Weights of a small transformer language model: width 64.
Each number is 128 + 32 x the weight over its row's rms, rounded and kept within 0 to 255. Layers, rows and columns count from 0. Numbers have three digits each. The size before them is the row's rms in percent of the matrix's.

# up: layer 2 MLP up, 128x64, rms 0.226, rows 41-60, columns 0-63
# down: layer 2 MLP down (transposed), 128x64, rms 0.339, rows 41-60, columns 0-63
up41 099:115172123066077161088114157097117130098122106145075119129141069080158139190108131114084125121172118155194098170094141113141149159151112144113090128102083160149112144204154188114123170118102099
down41 083:112152136173181130179158090121133116149140115117223171132092166146120107143155082174126179134113143095126099140095110202098061153125086118201133105158121125066147146123136139134119103138163155
up42 110:104175073115164116050165110115113068118120139127168155108109172210139152120146119150143114190075141110160090154119147157126164137122092150151156125086081163125104088102131106167164101125104187
down42 079:128111184157084134177121165162121216166127147133083150171165126087140127119140135120119106139134124134155185106166114148126102096164159121115120130184181116105158216132139173126091190121180120
up43 091:144113093177183108123145153153106157208123132117136125146152170100135122079088130155094086113078109195073129149106130114111127088057120106068131158135140107119079164132099138178097149172123174
down43 110:148134140165124164139110129126074125167146128183184089126125186139126153181108148145101102174117141148168183153089162107096100112188190115162178107084186148121141067148129138144141109153096081
up44 096:139154170050089193138091106114176066114082175156098165126160136135124170115140115139142151139093090108170157103124112121133096138153105149172110097187128123079156089134096141053144093098157121
down44 080:145155085163145123132131120155062211151181091127131087124073163099183112172150099137122079141165133145113111106165153144089178126105166120099173153128121156172131131123143138220138100144100141
up45 087:183122159083114141084157122137156098129151161093138120088199077129175178120120107106181131143123215121168104158134079103080142148165137131170118147077097136067090160147168118102121139116120116
down45 077:080123083131170161118150176104123144118156102197134120143111186126210110106103134143088165120125096134147152127063139145158108088093143103150084126134151133167138098120099122190103104154114221
up46 103:155103114143134092106128084121124095191097169127129167127112169111151112114150075129084131117087095187160139146202143158125160167124177082146152146099107136083132066169163063130088164085118117
down46 120:150090134119133073150136157075122170090091159098071116178110133115091110132095099167104076102162098106181200121136140130115159165170106085125117094094113145063134112122051103156121143092113117
up47 117:146142137109154065070060129108134117108088117100153109135174152206106193126080162161104141115121136146108155141124124087102148146119085212077105118139126138101091127080099138162185147126123096
down47 144:112116188147107133093118112124133123129108180129075130137190092161080149150087143175201129105169143138046137123103128140153180171151087159121131118110164174048157137152126156141155153111119167
up48 103:160186081126129094152123113084142158108108140130100173106104077115179130185137102155157120107087179185195071170136147167107103151103175142097113140123057153101105121190109099131119134113107127
down48 094:148118192142148109117103157191121091064151135152132123159147147188097128116070111162148130165149105099149140147118115089147155166147128130190151140129169087155150159063096155116100153173210156
up49 104:151146165129130124176102125161123122076130165096053174178168125109099089156081157145166092150133090170099146087080070136133114174171087121136128093158168159076141152087095119102147163162122127
down49 081:131108130075145136131167166087159152152107109155209113135143156128170166115148085117068121112090090074134134190117133085090131155096143176128140183117105160230153140164134095124134115127124115
up50 103:117191107090111102090107112108115063086093141083190132160059162159127130172154181118114086116120129123137092177117104105134145172109123177151144121170061195132117117150115140106162113111098093
down50 092:187131129107101111159157131124107117120119110104127109126189155083102120134156159159113044081041095132157158074115139132121083096108125138112083165090156076140067168076123079100127143117132125
up51 105:143113138190117085076126058122125141157135173132188147140133162173123180098133163153110154095159107118073146157093142118088145079174114106143157113130128145133082141207191076098152119135105130
down51 113:124127121160113124124165093111108142145110095093183086095113168172138093123131130135123126046129119139089156159070110102096197112191092159127106133130188114146107117179193081136174146165090122
up52 084:144180147106136091123144095118130069064117154114074090093153159136127142154117185107148171101137141176097140174078110145108166099124136147149139066150081128069112086129083171168103147144084173
down52 103:103107152127116139095103135130135108181214100171156159071134178104160117115101135157119128117155094147077110145108078146112137160154112126161219138192137112061101154111109133175113133113161174
up53 100:156102106141121105106127207148126124137172128140103112100115171150145075173112130141179109143102081116208110119124140135081126162113206050114162078154111127084098155126093134169077135117150147
down53 101:164128109107100144086186128089187086139107094099093142156143181121128110176154127109113140060123101113146117084128116116158088121110144082067138099131069091135067104097148114077101166088175162
up54 088:149103090142136149137130152060100093143129156167129129144145041138180149134096143124135133125135134138024165158134142142180172065109172133147130061161128138135160161123168129143116159173092152
down54 080:159135124072121176172138107121102123102060106123069133147158085148177123088130043110144165090129079148080111141137138136121123112100143104189061128144125152128119127058133105110085148156113178
up55 101:088170100166119106114120115098132121049152124090151136107116107138131118133139193189153135108130122179074167128165123127116178155107090134104172060104125208097104096118118106096118129050152128
down55 134:118129054176200098131100097121164135126145112105116138099164114117146089123114180163165173148134118177106140151174127166142167142128138097111118098095124198120129140097092066037161152113150120
up56 092:162140165161094047172094156114097112134146178134148139134192125153098082164095102081107160099173168117181123180124152079161154160105135125102143158145066147134092110135141067094139115158142127
down56 075:142142109111085174118163105123131138125111072105112103086148146055163178070151106152129137208155135091076127140136138150113093124107119180136068156082128113117168154101164161178131070101159109
up57 102:087148137053137101128123161134073094072161136143059155148115124156120110195116114100210146149136133135139175148089084104167161159124137115097107128128099180069091140117157182125116115146116089
down57 082:144134118152126174137111111116164118117081135106118059085101085120184159125151120126091053100142151164149069065195168160128143187150099125104129151167124151198128108148140119143092098090137108
up58 089:161121175131203102135124123137091174088123133176144130092135179101139081172117143159131089137125132144171121110137117114138129078130183081164094112118113060077088162120124140198077174167098134
down58 087:119077083126085143098105148183165153134094107095104166074112073146104137139165148126154149144133142111118122081158135064163138112086142145164157164081154172103070135179117157133139111209090157
up59 099:132171127149129097055113164136168110044183084093089094189136155110106166125069116133109061147153178127114091185086113125135153088120125145148131112153125107094108108088099150156125095120096120
down59 089:117155146164125166162076137087083166149114144134208156124084115156134137125129166140133129150148156126125111102131200143131063143171171168129188096131150183150086166083152083134103147163182152
up60 099:077109070148155161136108084124130103113097129097085141163172101082113106150065120112142138202094150155114164185089077134116152077151085158146127118170147120096149126108080110153184167154117089
down60 151:124125100167216170131133126120134132120106129145073159186149211122168108078124181139140131186162150152148130176137129072118124124113107135079118105087162115058140102110134132139116087127105069